python train.py --n_head=5 --norm_place="pre" --rope_fraction=1.0 --init_std_o=0.0 --lr_head=0.00663 --schedule="wsd" --dataset="wikipedia_en"
Each number is 200 + 20 x the weight over the matrix's rms, rounded and kept within 0 to 999. Layers, rows and columns count from 0.

# layer 12 MLP up, 1280x320, rms 0.103, rows 520-626, columns 288-319
171,156,209,167,206,203,214,168,197,212,211,210,178,180,185,182,191,192,226,178,213,183,200,187,185,176,179,225,214,204,184,173
228,211,204,220,209,171,215,219,184,192,184,178,177,210,204,223,228,195,221,194,208,183,205,193,214,185,189,215,187,168,206,205
211,200,213,230,221,195,216,205,199,194,235,252,215,213,174,177,222,204,224,168,183,210,217,197,218,172,197,197,187,162,200,183
219,156,205,206,181,190,207,246,184,192,160,203,184,226,183,192,253,201,224,211,212,192,213,177,209,197,194,209,172,186,196,207
212,180,214,166,216,192,224,180,188,211,184,158,184,241,206,207,224,208,211,229,220,234,177,200,173,223,182,207,174,161,173,192
190,190,218,177,193,178,189,244,180,203,207,169,196,169,195,210,208,231,175,199,165,202,194,184,198,180,204,215,168,195,202,222
203,157,208,190,215,186,219,247,159,181,153,228,196,200,189,185,216,207,196,199,187,191,221,218,169,194,210,202,207,185,220,155
217,198,165,202,206,206,190,207,179,223,217,155,200,238,223,231,208,157,219,177,189,213,153,184,174,223,243,197,203,177,194,193
189,231,183,232,192,215,206,218,190,195,224,219,170,208,213,194,210,214,181,203,200,190,200,173,209,204,183,187,208,210,178,232
213,203,197,164,167,192,200,203,196,212,192,184,232,185,204,205,177,230,192,212,229,172,211,209,193,211,213,209,195,195,164,193
208,210,201,203,235,196,229,202,168,227,227,207,189,174,178,212,164,219,219,178,211,188,216,246,212,217,185,204,209,213,200,195
199,237,183,191,195,201,165,219,194,203,174,218,199,175,170,174,202,164,156,174,195,203,188,190,192,238,200,195,223,207,227,223
207,199,175,187,183,207,174,203,183,181,180,195,178,209,216,235,222,218,226,203,196,235,199,169,207,175,198,199,201,197,187,161
205,190,198,199,201,240,185,218,185,195,196,198,201,188,162,188,182,193,221,189,181,164,205,210,201,181,219,167,191,190,182,200
190,185,200,201,178,162,178,218,191,184,176,200,187,204,214,223,214,203,206,163,200,183,186,179,194,223,202,201,175,212,169,187
177,183,199,221,216,200,204,221,179,179,188,187,228,193,194,199,227,191,156,199,196,196,209,166,211,243,208,175,172,214,222,191
206,166,196,223,185,169,213,204,195,200,173,191,196,224,228,243,230,218,159,166,163,196,179,183,201,231,229,185,154,168,220,186
239,186,209,172,224,193,188,190,200,217,196,191,212,190,213,226,207,202,217,184,216,196,202,189,194,223,223,204,196,213,169,187
221,207,196,199,200,211,195,215,186,193,207,189,191,229,192,227,181,198,197,185,226,217,206,167,163,175,200,214,216,194,189,183
209,209,184,171,215,207,198,191,217,223,186,186,178,184,211,209,187,208,206,220,200,196,214,193,191,198,179,177,210,188,185,184
202,188,186,172,179,154,210,216,187,232,198,208,211,211,214,185,207,204,213,208,177,208,194,196,206,201,171,232,198,192,185,223
193,207,204,213,162,201,202,252,148,212,205,182,172,171,193,200,202,182,236,203,212,174,162,179,204,176,211,157,182,154,163,196
178,184,198,228,195,171,180,206,216,189,172,200,182,171,231,218,192,196,226,208,223,175,202,186,205,225,189,200,186,166,207,189
190,228,158,196,210,176,200,224,193,214,223,219,210,197,209,205,202,214,184,215,161,200,179,179,187,211,210,217,227,190,176,158
210,196,191,181,215,213,171,248,185,192,198,223,234,215,211,202,173,188,214,232,194,218,209,191,203,190,184,205,206,200,157,224
182,187,206,195,212,205,170,243,186,216,214,186,213,195,189,241,160,219,203,195,219,196,199,226,153,206,216,190,193,214,181,228
195,225,177,196,232,213,188,187,207,207,209,204,216,203,179,195,222,215,175,206,216,188,205,207,198,205,212,163,236,179,204,215
188,179,182,194,207,180,196,192,191,190,210,177,189,185,204,246,220,203,190,165,167,214,167,182,217,244,223,211,154,163,162,200
160,196,210,218,214,187,248,204,199,198,218,192,170,233,199,196,183,190,213,203,218,199,183,146,221,208,214,268,199,219,217,194
209,155,195,203,120,192,227,220,180,228,208,194,237,195,191,193,184,188,208,184,236,187,201,170,208,218,209,205,194,216,174,229
194,208,201,202,190,192,196,214,199,222,193,198,221,209,189,213,191,199,186,191,199,184,179,181,188,188,221,193,184,177,192,198
184,239,214,192,173,182,207,174,189,211,149,216,173,208,225,213,207,178,216,166,204,254,199,182,167,198,155,191,177,198,189,219
182,191,191,190,169,182,145,220,170,189,185,212,182,192,214,225,194,169,221,211,196,185,226,183,199,224,222,188,199,183,187,214
206,193,207,202,252,187,182,201,210,184,203,214,201,174,201,182,181,179,201,202,200,213,190,155,151,167,186,195,188,157,175,160
192,158,203,213,144,186,201,214,177,208,216,193,203,160,206,214,173,185,240,186,233,197,220,208,203,188,218,219,190,185,184,190
187,163,179,224,190,200,203,212,222,221,185,203,153,229,230,223,208,173,249,149,204,228,212,157,219,190,201,239,195,164,189,198
212,227,157,158,144,166,178,187,217,206,172,145,185,202,198,216,180,192,210,179,236,191,205,175,211,235,181,229,185,227,174,169
169,211,165,186,166,190,194,194,207,192,169,214,233,211,213,195,226,177,226,191,190,217,162,188,199,204,207,192,207,158,199,191
181,227,198,178,149,200,200,212,201,184,175,208,225,212,202,196,232,202,213,226,199,213,217,209,209,200,207,182,216,175,189,210
230,210,200,183,208,196,196,185,177,211,188,187,242,212,204,228,187,193,218,162,222,174,215,161,221,230,209,198,182,199,190,189
192,224,177,191,215,203,186,210,194,178,206,201,180,178,216,222,181,221,209,179,196,174,193,183,203,159,235,184,194,203,162,218
199,231,174,192,223,170,183,186,195,186,210,214,219,194,221,180,204,198,209,180,176,127,180,203,184,211,202,194,180,231,195,209
213,187,182,231,187,184,187,201,177,188,227,190,200,226,181,194,206,185,186,188,201,179,243,218,212,167,188,233,229,213,250,217
180,162,215,208,242,197,232,209,197,216,198,214,174,183,197,235,214,184,208,187,197,164,215,175,164,199,199,218,224,195,197,175
203,217,212,185,182,197,165,211,168,214,176,228,178,200,156,207,251,213,195,209,208,223,212,177,214,225,211,204,193,202,211,213
190,203,215,200,200,204,204,217,184,235,186,201,203,224,206,198,255,204,211,194,221,225,209,189,193,213,211,180,184,199,242,201
211,235,223,221,246,172,205,222,192,217,213,204,210,177,192,183,222,190,202,222,204,178,193,199,172,187,182,175,163,209,213,225
183,218,173,214,194,188,193,199,213,198,197,169,246,189,194,218,233,200,200,201,200,152,174,223,201,191,227,217,218,220,182,203
214,231,188,187,164,215,215,222,184,195,197,210,223,205,214,196,180,234,219,194,185,207,205,193,209,180,209,199,190,189,206,194
187,228,193,192,216,166,200,184,182,207,227,196,179,204,181,205,189,219,175,183,176,197,207,235,189,192,203,216,200,205,213,165
181,181,207,197,177,195,195,226,207,205,166,187,191,198,225,196,182,182,200,207,220,194,184,220,187,214,212,226,176,168,163,182
180,178,224,200,191,172,204,212,176,194,217,188,199,197,217,213,211,200,193,198,174,210,196,195,204,226,204,171,185,229,194,175
161,173,179,194,181,199,242,207,225,211,200,184,192,234,222,201,191,174,240,246,228,199,195,184,236,205,196,205,207,199,189,203
195,185,225,188,220,162,215,181,184,216,191,163,177,161,193,170,189,181,195,181,222,195,193,225,156,214,231,164,160,225,216,211
193,172,205,220,198,187,208,210,197,216,189,166,180,149,185,214,200,155,230,212,219,174,213,169,171,172,174,176,243,197,207,207
238,190,224,190,198,184,230,246,200,225,208,192,224,221,156,173,210,185,218,192,176,170,203,219,180,206,226,168,192,187,222,226
210,194,185,195,215,191,161,203,181,191,181,164,226,235,182,204,231,231,183,206,202,211,185,172,222,198,217,187,169,176,190,175
203,164,161,189,232,195,195,218,192,175,233,166,233,197,210,170,173,173,186,227,214,196,190,194,164,178,168,197,196,189,212,210
207,164,153,199,172,196,202,222,206,183,203,225,191,195,195,191,231,213,193,205,228,202,196,154,191,206,195,190,255,214,211,188
215,229,184,195,217,184,214,188,210,175,222,234,173,210,203,215,203,196,208,207,192,206,196,199,241,246,218,193,158,221,197,183
217,206,191,164,195,202,221,209,190,231,190,248,232,193,154,199,194,180,197,190,214,186,180,177,194,190,207,215,180,212,229,173
182,179,220,220,225,206,185,236,192,232,161,232,182,198,179,218,201,155,211,177,180,213,212,208,204,228,225,186,183,208,173,200
186,179,174,216,206,210,204,171,183,202,216,174,175,198,190,194,215,196,217,167,210,167,151,212,189,218,229,193,203,185,215,214
242,161,232,219,216,203,239,241,208,183,175,168,218,206,206,200,191,160,181,215,194,158,218,217,194,190,226,210,210,187,202,200
217,162,215,192,217,183,179,214,177,186,174,192,157,214,218,227,234,229,217,191,162,199,222,201,211,218,216,191,184,205,178,207
174,200,196,178,213,156,233,234,206,190,192,216,182,209,189,229,230,216,198,200,197,223,191,191,196,193,178,169,183,181,205,197
196,206,203,197,160,199,208,219,207,234,194,185,165,205,218,232,219,186,207,197,189,239,163,167,189,212,190,187,205,208,173,184
196,181,190,221,188,205,215,193,155,183,203,170,224,196,177,214,216,184,209,202,224,192,190,166,195,196,210,198,230,207,186,179
186,189,208,211,210,211,210,212,176,225,173,174,184,224,196,210,195,175,192,221,240,184,219,164,203,221,188,216,201,217,175,197
205,229,199,184,228,201,189,233,198,203,187,182,174,204,163,246,189,230,190,210,194,231,223,213,168,211,171,209,171,216,173,201
183,195,219,168,205,194,169,196,171,179,221,213,218,211,211,216,246,197,234,205,194,168,209,204,193,217,239,213,202,210,193,202
166,198,228,176,182,225,232,203,173,211,171,205,149,193,222,195,200,194,204,206,191,163,227,192,198,222,242,239,194,192,182,170
197,217,195,229,239,184,173,199,196,211,202,168,191,217,195,207,204,180,206,168,188,169,216,191,228,191,219,207,187,169,233,199
213,199,189,175,215,179,179,202,209,220,209,220,215,189,195,191,195,206,209,201,191,188,167,175,163,217,177,192,210,194,220,186
211,232,214,201,227,199,189,196,202,161,217,206,199,168,194,229,194,187,198,181,186,185,193,209,192,193,218,159,152,192,200,179
193,173,203,218,187,210,213,244,187,214,205,210,213,223,198,221,239,199,183,197,179,225,200,175,211,216,173,177,211,157,203,180
190,222,214,226,226,189,230,205,191,206,213,217,171,237,146,215,204,192,215,201,220,204,210,183,165,165,145,193,185,227,215,178
215,212,225,209,200,160,208,172,211,186,170,221,213,202,177,225,198,215,197,220,214,227,208,170,195,213,153,207,191,220,196,186
168,195,185,222,204,189,247,224,218,215,189,178,196,190,219,206,206,199,223,196,222,145,191,212,178,216,220,190,182,183,202,193
194,188,198,177,198,173,187,204,188,199,179,162,228,220,161,189,204,192,173,168,230,228,216,207,219,214,207,213,196,162,166,197
176,202,187,211,202,198,191,176,217,157,158,214,175,215,198,220,193,194,204,234,210,230,194,189,233,215,174,179,184,194,185,197
240,189,207,198,223,217,199,214,189,215,213,191,182,230,152,170,161,202,166,159,199,188,208,199,167,206,214,175,169,176,225,216
209,176,193,199,219,228,239,202,203,213,213,163,186,181,219,227,193,214,196,198,200,207,192,188,219,194,226,187,187,231,182,211
239,174,181,201,230,201,221,205,165,168,197,178,192,208,231,204,224,203,210,209,185,200,196,219,195,178,209,211,189,209,192,194
200,217,200,175,177,195,222,233,186,169,176,187,208,245,219,232,237,224,207,187,144,221,224,178,172,187,171,198,204,194,195,210
185,196,202,173,209,179,180,188,201,194,217,202,215,192,192,216,197,189,245,181,216,206,219,198,171,184,211,170,129,217,212,208
163,191,200,198,177,191,171,231,203,207,175,207,155,234,189,231,211,187,219,220,169,200,206,187,204,210,219,222,212,193,208,176
215,173,189,170,175,214,172,226,190,198,198,158,185,215,208,184,200,238,218,176,219,160,204,159,187,209,182,182,169,222,196,189
219,197,210,225,196,221,195,242,205,210,229,201,184,174,217,221,176,183,189,209,212,186,219,178,177,201,216,230,222,204,180,188
196,212,196,185,158,151,193,176,188,175,194,233,197,181,202,211,222,191,180,158,202,227,211,200,157,194,207,201,197,181,199,156
182,178,215,170,164,153,151,159,231,213,221,197,213,213,250,241,221,214,207,185,183,195,193,212,150,222,212,201,216,230,196,185
216,209,179,221,210,210,212,183,162,208,213,196,188,209,192,228,204,211,208,207,205,170,200,199,197,213,175,200,198,219,203,185
200,188,176,149,205,164,180,199,173,163,214,203,228,173,222,165,239,200,220,221,208,190,189,199,202,219,203,182,189,224,203,205
198,223,176,165,193,185,204,235,197,203,201,184,202,185,230,232,180,219,193,183,201,218,205,172,209,212,196,187,153,196,197,178
227,192,182,198,167,211,201,236,187,179,185,167,168,166,187,212,217,201,200,184,208,231,190,222,144,153,178,223,217,197,208,185
191,199,183,222,197,210,220,223,179,203,175,194,168,185,213,217,214,213,205,177,200,173,211,191,192,203,168,200,201,166,196,197
196,180,204,192,180,179,195,221,182,203,151,198,205,193,229,205,216,199,205,185,176,196,232,216,200,204,207,182,174,171,202,175
159,183,199,206,182,237,203,200,232,207,196,192,190,200,200,241,202,188,187,231,213,202,168,183,184,216,204,209,190,192,191,183
201,216,175,208,194,171,216,194,188,173,200,182,203,187,194,202,211,232,197,205,177,201,186,191,178,171,204,187,215,183,175,205
194,186,230,197,220,205,204,211,197,194,223,200,206,179,217,224,199,212,186,182,185,174,217,210,196,207,167,194,209,236,208,229
171,209,186,206,195,189,215,205,204,250,196,200,204,219,202,226,224,168,242,198,194,171,202,178,150,182,171,204,218,199,198,186
196,188,186,179,228,193,186,201,199,194,216,209,184,220,208,197,204,209,200,193,199,205,176,185,187,212,188,170,229,218,228,222
193,194,205,176,197,181,225,204,184,204,201,182,221,232,173,240,216,182,203,173,197,212,231,193,178,231,172,191,178,184,200,213
191,201,207,187,198,183,184,187,190,232,210,177,252,210,208,205,202,181,198,199,206,191,196,206,201,216,227,192,198,187,195,229
208,217,205,209,205,211,178,210,228,201,204,182,176,204,191,218,211,204,182,241,189,205,210,191,205,172,226,197,209,182,212,200
241,176,204,181,186,207,200,207,207,245,189,186,176,199,201,237,168,203,184,233,185,221,189,200,188,187,179,187,196,181,184,193
221,205,185,215,213,187,192,191,190,183,206,173,182,250,205,170,212,215,173,192,205,170,198,186,207,202,220,205,224,223,188,194
# layer 12 MLP down (transposed), 1280x320, rms 0.0958, rows 520-626, columns 288-319
191,199,205,182,165,223,230,171,199,248,191,233,207,223,188,201,179,202,177,208,224,170,238,198,187,184,211,202,217,209,197,186
202,174,190,204,211,195,214,208,232,202,231,214,179,201,211,202,175,224,190,174,178,218,215,206,225,180,206,211,218,214,183,220
204,182,196,185,191,189,196,199,201,181,153,197,189,175,191,206,206,209,178,224,223,188,192,187,172,199,216,215,207,224,187,192
221,180,171,183,163,196,206,179,183,208,186,204,202,171,210,195,157,211,200,196,195,195,188,193,217,191,176,192,231,223,220,217
220,223,216,163,196,179,196,179,214,194,200,206,177,182,207,195,179,206,207,207,183,188,233,194,231,171,192,204,197,192,209,183
214,198,214,162,159,210,199,221,222,178,206,179,207,198,193,180,207,195,218,171,209,211,229,232,203,161,173,186,211,180,196,140
219,246,140,202,190,193,223,210,230,209,192,208,183,190,226,222,202,180,212,194,199,222,228,192,227,172,194,214,204,221,232,206
204,201,205,215,209,223,177,198,190,179,202,189,226,194,184,233,205,207,183,192,181,223,212,154,193,223,195,208,228,165,232,219
195,206,200,178,207,257,187,157,207,185,190,214,208,203,216,218,174,246,203,186,194,212,193,220,200,197,162,199,221,225,210,225
191,214,231,178,195,192,201,201,205,206,208,223,202,196,208,180,193,187,203,200,170,226,195,193,189,187,209,191,192,219,193,199
202,200,197,205,180,187,191,161,201,215,237,171,208,185,193,213,197,216,260,161,201,173,174,208,210,186,187,185,213,171,188,197
219,216,199,197,196,211,184,123,137,189,200,208,199,227,216,224,254,178,216,185,200,197,164,223,185,207,194,190,192,243,213,172
187,196,176,205,172,215,198,177,212,202,227,190,168,231,205,236,212,213,203,202,189,195,214,184,193,202,143,208,215,225,233,170
202,226,166,165,208,184,215,211,210,215,178,193,208,216,209,177,225,222,200,204,219,225,178,165,226,220,194,223,203,209,180,174
207,212,205,210,226,208,196,175,192,221,184,204,219,184,213,179,185,202,178,188,187,183,208,189,186,177,171,202,201,183,235,222
193,206,232,227,183,204,194,206,191,215,208,220,214,204,179,240,197,226,208,167,181,177,233,206,197,174,167,235,205,188,224,185
194,181,210,212,193,209,190,170,196,169,215,196,204,211,211,196,159,196,191,200,217,190,198,217,189,163,190,220,184,199,202,185
148,227,191,188,172,190,202,198,203,184,213,182,185,191,192,220,211,215,201,182,157,206,193,175,217,180,210,186,237,191,248,202
188,205,177,183,180,192,211,217,207,201,226,205,230,211,203,192,170,215,203,222,194,202,207,212,234,204,191,211,211,189,221,223
198,183,199,186,194,190,201,203,170,221,200,205,216,230,194,197,182,229,223,201,192,202,154,224,210,210,197,197,180,211,185,184
184,243,191,188,184,187,205,203,213,219,203,169,190,195,175,182,199,221,217,194,202,205,192,183,194,189,207,198,190,208,187,215
197,156,190,236,176,204,256,172,190,234,197,179,217,207,227,184,216,194,198,213,235,177,194,210,193,198,225,199,191,198,206,207
217,222,196,195,199,211,186,206,214,187,224,203,213,198,187,180,206,195,212,187,166,214,191,191,192,198,213,174,218,216,201,212
181,229,212,196,175,185,187,227,180,168,198,188,198,172,222,184,188,194,240,172,211,183,201,224,198,192,196,189,213,205,167,165
240,166,208,185,174,199,218,217,185,210,211,228,168,248,197,185,160,223,188,190,213,214,205,217,187,198,168,200,181,142,184,214
192,190,194,212,178,182,209,198,200,188,188,173,218,230,204,206,200,196,158,211,195,226,230,150,198,183,207,215,212,197,206,210
224,189,177,209,226,204,180,203,230,207,168,187,185,190,185,212,180,221,179,169,208,175,232,210,185,178,215,193,194,165,241,228
207,215,202,252,206,228,170,181,195,203,204,183,200,242,203,161,202,211,189,179,203,208,209,207,198,165,216,188,213,174,183,182
187,250,231,225,214,208,208,214,212,192,174,231,197,181,183,181,186,224,170,177,169,193,185,207,201,204,203,181,191,222,187,205
175,193,190,198,191,210,180,184,212,207,205,174,179,217,225,186,207,201,191,229,193,213,208,186,178,192,214,218,186,203,173,177
189,181,183,198,183,194,210,205,228,215,197,204,224,204,224,225,211,207,193,205,185,196,182,203,187,218,194,231,202,202,230,205
212,210,186,194,193,181,227,206,201,162,217,194,211,186,188,155,177,198,202,189,199,170,211,207,182,191,228,217,190,191,210,185
242,204,212,205,204,220,203,180,229,197,239,196,226,209,208,175,195,167,195,167,172,168,200,220,165,146,221,165,182,206,221,191
185,193,183,187,215,198,180,207,176,214,153,173,211,203,218,163,173,211,228,226,221,189,206,226,240,207,210,215,227,210,215,200
199,226,164,213,203,194,213,152,231,179,218,202,223,237,202,197,242,219,221,166,192,195,169,222,224,182,199,206,247,212,211,200
211,213,224,199,209,205,209,196,163,186,197,181,195,210,187,204,178,206,171,215,210,186,187,211,172,200,232,156,177,230,191,203
207,186,196,182,200,211,162,202,199,184,187,192,212,204,157,197,190,180,154,192,183,183,214,205,231,158,207,196,186,218,201,199
197,130,205,203,219,183,192,203,179,169,177,182,217,213,244,202,242,212,202,219,195,208,180,219,175,212,183,218,193,224,195,158
189,211,228,207,233,205,214,195,263,191,204,190,210,218,186,196,180,200,206,212,186,172,205,165,209,220,233,145,193,214,231,209
204,185,178,167,199,200,224,195,256,184,201,196,182,194,202,186,200,207,232,204,170,207,172,216,184,180,207,221,195,212,219,189
237,172,233,192,206,204,190,181,225,179,208,227,183,221,194,200,190,182,195,263,191,238,222,180,236,207,178,216,209,191,186,180
208,194,185,236,187,211,188,190,202,194,192,207,208,183,199,200,223,231,199,205,202,244,210,186,207,232,216,245,203,184,209,178
188,209,187,186,213,231,188,188,201,236,165,213,180,190,227,206,234,200,179,182,191,210,194,198,169,223,227,191,162,184,185,200
199,210,222,215,224,210,217,230,205,190,211,185,176,212,218,189,207,249,203,190,228,195,203,197,183,198,233,212,213,221,220,233
184,238,204,167,202,196,232,168,218,197,216,195,190,188,213,199,193,228,176,169,223,217,229,197,216,189,228,188,186,202,181,180
205,193,209,175,183,197,199,187,208,200,192,171,197,198,188,187,157,215,210,206,182,195,200,188,203,210,198,211,182,154,198,189
221,163,158,176,186,191,204,183,191,188,225,178,232,243,204,212,211,208,211,230,199,255,222,189,234,203,220,211,213,191,169,194
176,215,208,210,208,203,214,193,180,197,216,212,207,237,205,205,171,216,228,233,200,195,193,209,189,209,171,204,205,192,230,181
226,211,213,180,194,188,188,212,201,201,166,200,202,183,206,190,179,173,196,224,204,203,212,255,196,207,193,208,212,217,186,206
180,202,201,220,166,199,206,190,154,229,135,205,178,214,189,164,213,233,205,173,224,196,233,191,174,206,191,198,174,189,252,185
224,219,167,196,216,213,191,202,176,208,209,222,204,203,203,188,203,198,227,200,174,202,187,178,213,188,181,214,225,225,212,211
196,213,199,213,209,204,190,195,209,205,177,187,192,203,182,200,197,173,207,247,231,206,207,178,200,188,187,209,209,176,187,209
231,176,140,205,180,238,226,182,245,176,195,205,224,220,191,201,197,209,177,175,202,167,196,193,217,183,172,176,170,205,209,200
210,144,184,199,194,183,186,187,192,216,196,211,207,218,181,193,220,199,211,234,217,218,210,216,219,198,179,209,199,188,176,182
210,243,224,227,223,195,206,215,197,206,209,209,157,206,209,212,229,225,191,190,191,222,224,238,196,187,202,180,220,213,194,213
178,213,170,181,187,207,220,185,161,157,206,198,209,196,232,227,215,215,225,212,200,196,203,194,171,186,195,217,187,172,204,163
214,232,189,192,172,199,186,204,203,179,230,205,179,181,205,188,202,222,177,211,225,176,213,211,153,216,212,190,181,169,165,220
193,189,218,194,190,204,229,212,171,169,193,193,215,202,191,228,134,199,174,221,183,223,198,221,229,223,221,247,208,179,182,177
185,233,199,214,181,232,193,173,210,201,209,179,192,219,208,213,153,204,207,199,205,187,191,187,193,199,159,204,169,187,187,201
212,182,196,224,249,228,207,184,239,154,192,196,175,197,199,186,194,203,184,197,204,226,192,213,199,226,196,186,188,201,249,183
205,156,202,181,182,168,170,179,244,215,232,189,196,212,202,206,234,215,206,219,201,199,218,156,199,190,178,213,220,190,198,172
198,191,181,230,169,211,214,197,195,218,226,196,199,205,224,224,250,211,201,189,187,221,184,207,192,173,196,220,212,192,196,192
210,163,198,173,201,202,211,188,182,217,219,183,229,201,162,204,198,197,213,181,196,191,235,210,195,191,217,211,179,219,183,181
234,192,147,203,210,211,177,196,223,221,178,212,191,194,205,209,208,223,213,213,175,209,218,210,213,176,193,211,207,206,241,211
216,201,205,215,172,207,233,199,213,212,201,212,221,202,175,183,170,207,188,213,211,176,195,188,180,188,204,209,209,186,224,207
211,194,184,201,185,234,213,173,210,199,176,196,198,214,212,212,192,187,204,196,206,196,184,202,208,188,231,201,201,245,202,202
209,168,203,201,204,227,182,173,181,183,231,218,246,208,192,159,183,193,181,180,207,212,170,182,202,206,196,205,165,244,181,214
209,176,208,170,202,213,227,179,210,220,159,228,228,238,173,221,259,194,175,209,198,206,231,158,184,195,175,181,220,221,191,208
189,207,202,185,184,191,197,168,235,183,212,180,189,171,208,215,241,168,191,234,192,189,219,183,197,164,205,168,182,232,219,161
209,176,187,187,173,205,251,222,187,208,188,208,206,196,201,199,204,161,182,183,210,226,198,203,218,220,218,195,195,206,213,181
213,144,240,224,188,176,190,169,223,186,212,199,207,243,223,182,184,222,206,164,192,215,201,188,207,190,186,191,183,240,191,172
226,163,263,223,210,209,214,191,188,237,182,191,204,205,181,187,166,220,205,219,203,196,221,197,189,209,200,221,229,199,225,240
196,203,207,197,186,185,206,207,199,219,186,234,198,221,213,207,204,224,199,192,213,220,205,209,203,224,196,187,201,207,207,208
199,178,227,243,177,217,206,209,237,184,186,179,173,216,204,191,175,203,166,211,240,222,189,189,219,209,211,192,185,191,207,206
195,176,173,203,193,202,194,225,195,185,174,189,169,166,209,173,183,150,209,186,228,201,190,198,198,175,196,183,225,190,206,192
188,238,195,199,218,192,186,187,177,191,183,199,215,207,185,185,195,189,213,205,223,188,228,189,176,209,204,175,180,230,178,194
200,195,196,210,206,169,182,216,166,179,197,208,224,192,222,215,234,195,215,209,206,227,195,239,233,216,234,225,177,212,163,209
183,185,158,206,210,209,224,224,203,197,218,150,176,192,253,194,193,210,217,191,170,193,218,249,222,201,227,196,191,192,187,203
201,200,214,202,222,217,195,202,168,195,219,215,193,205,181,249,195,181,213,211,187,191,211,187,197,165,190,205,201,215,219,163
206,185,219,193,222,201,168,194,214,181,187,208,187,188,221,203,204,230,233,179,174,216,203,206,197,218,201,199,210,155,199,198
234,222,197,211,224,202,185,214,212,221,218,174,189,239,203,196,235,222,208,179,178,195,196,226,196,182,184,178,190,187,200,212
222,239,213,223,194,186,197,173,177,191,209,207,197,181,234,200,218,176,197,172,181,189,186,215,235,196,191,212,219,198,179,190
207,183,191,174,200,193,211,194,196,200,207,223,211,197,208,160,205,176,222,204,234,216,204,194,191,230,192,212,199,170,212,201
217,226,200,195,231,213,192,217,202,197,211,199,216,185,171,218,198,190,149,186,207,216,218,205,190,183,200,191,210,197,248,215
216,171,214,233,197,195,205,199,202,208,212,201,199,194,210,195,205,210,217,189,201,173,187,210,198,210,198,197,155,228,215,194
190,212,179,187,192,173,202,224,215,220,202,222,165,190,204,193,153,187,208,194,208,174,174,216,201,228,204,177,197,185,185,208
218,189,235,198,222,191,198,161,203,200,221,204,176,227,180,208,186,210,201,188,205,212,208,212,184,191,197,195,185,230,181,212
199,231,201,235,238,195,215,209,181,171,202,235,190,193,195,199,198,219,189,193,200,199,204,224,214,185,194,195,204,183,185,199
212,260,162,161,196,229,204,215,214,200,195,242,208,188,215,193,199,181,211,202,211,224,209,183,201,210,216,194,180,196,219,216
156,233,209,199,172,187,186,206,156,193,171,197,176,197,179,200,174,169,193,204,193,216,201,219,245,217,223,222,200,196,187,209
196,245,185,191,206,203,206,182,177,192,164,181,187,211,199,214,211,198,165,226,196,208,173,254,204,215,212,206,217,207,220,191
219,223,176,184,184,205,188,208,180,221,172,199,170,208,204,221,234,210,192,186,199,215,200,184,208,185,194,199,150,181,211,162
169,176,184,223,177,218,215,204,191,205,181,199,171,200,177,218,196,225,193,200,191,228,203,227,217,207,202,226,214,199,201,209
226,220,196,180,174,183,194,185,192,216,147,225,208,183,186,175,192,177,207,185,178,192,230,200,217,197,174,234,155,222,193,194
205,198,181,210,213,215,179,199,214,200,216,192,178,179,197,204,180,188,179,194,195,187,223,180,210,187,200,206,231,206,246,193
202,157,203,232,198,175,191,182,161,195,190,209,204,195,200,186,211,201,164,170,189,177,202,198,167,214,209,192,207,176,178,222
185,240,203,213,211,246,162,209,224,226,215,182,221,215,193,176,190,211,204,215,205,217,207,185,222,202,193,228,205,196,243,229
193,219,223,204,175,195,204,182,215,202,199,206,203,196,184,196,226,200,195,190,185,216,217,220,220,198,197,215,180,163,171,239
205,218,144,226,220,215,179,215,215,178,204,200,195,173,222,154,188,192,191,178,193,231,205,181,199,212,192,201,207,195,222,205
186,249,199,217,178,207,203,192,187,211,156,225,196,188,188,238,189,204,253,194,228,204,186,200,192,226,193,208,195,195,197,234
205,208,203,189,196,217,199,194,230,193,177,206,198,227,158,212,206,236,216,191,179,194,217,209,207,176,190,213,175,227,227,194
210,175,194,218,196,193,176,222,196,187,177,204,195,204,185,201,196,214,222,220,203,200,197,206,259,205,175,194,194,178,169,165
200,192,218,176,202,214,207,184,217,187,213,195,194,212,213,233,228,227,212,167,200,178,250,232,210,171,159,209,216,192,215,222
231,209,193,186,184,200,181,176,195,221,172,173,162,177,197,202,231,222,194,219,234,185,206,212,210,196,177,201,202,196,190,180
212,173,171,225,225,174,219,159,182,204,205,184,199,220,185,189,203,206,189,207,170,183,193,205,215,203,143,184,157,233,204,185
194,210,188,182,151,189,176,199,204,196,204,195,210,195,210,215,185,213,219,204,175,167,202,214,164,208,238,204,154,240,158,207
206,193,197,184,165,219,215,176,227,219,218,207,195,151,208,232,173,193,192,202,237,198,214,173,217,220,188,223,168,182,222,193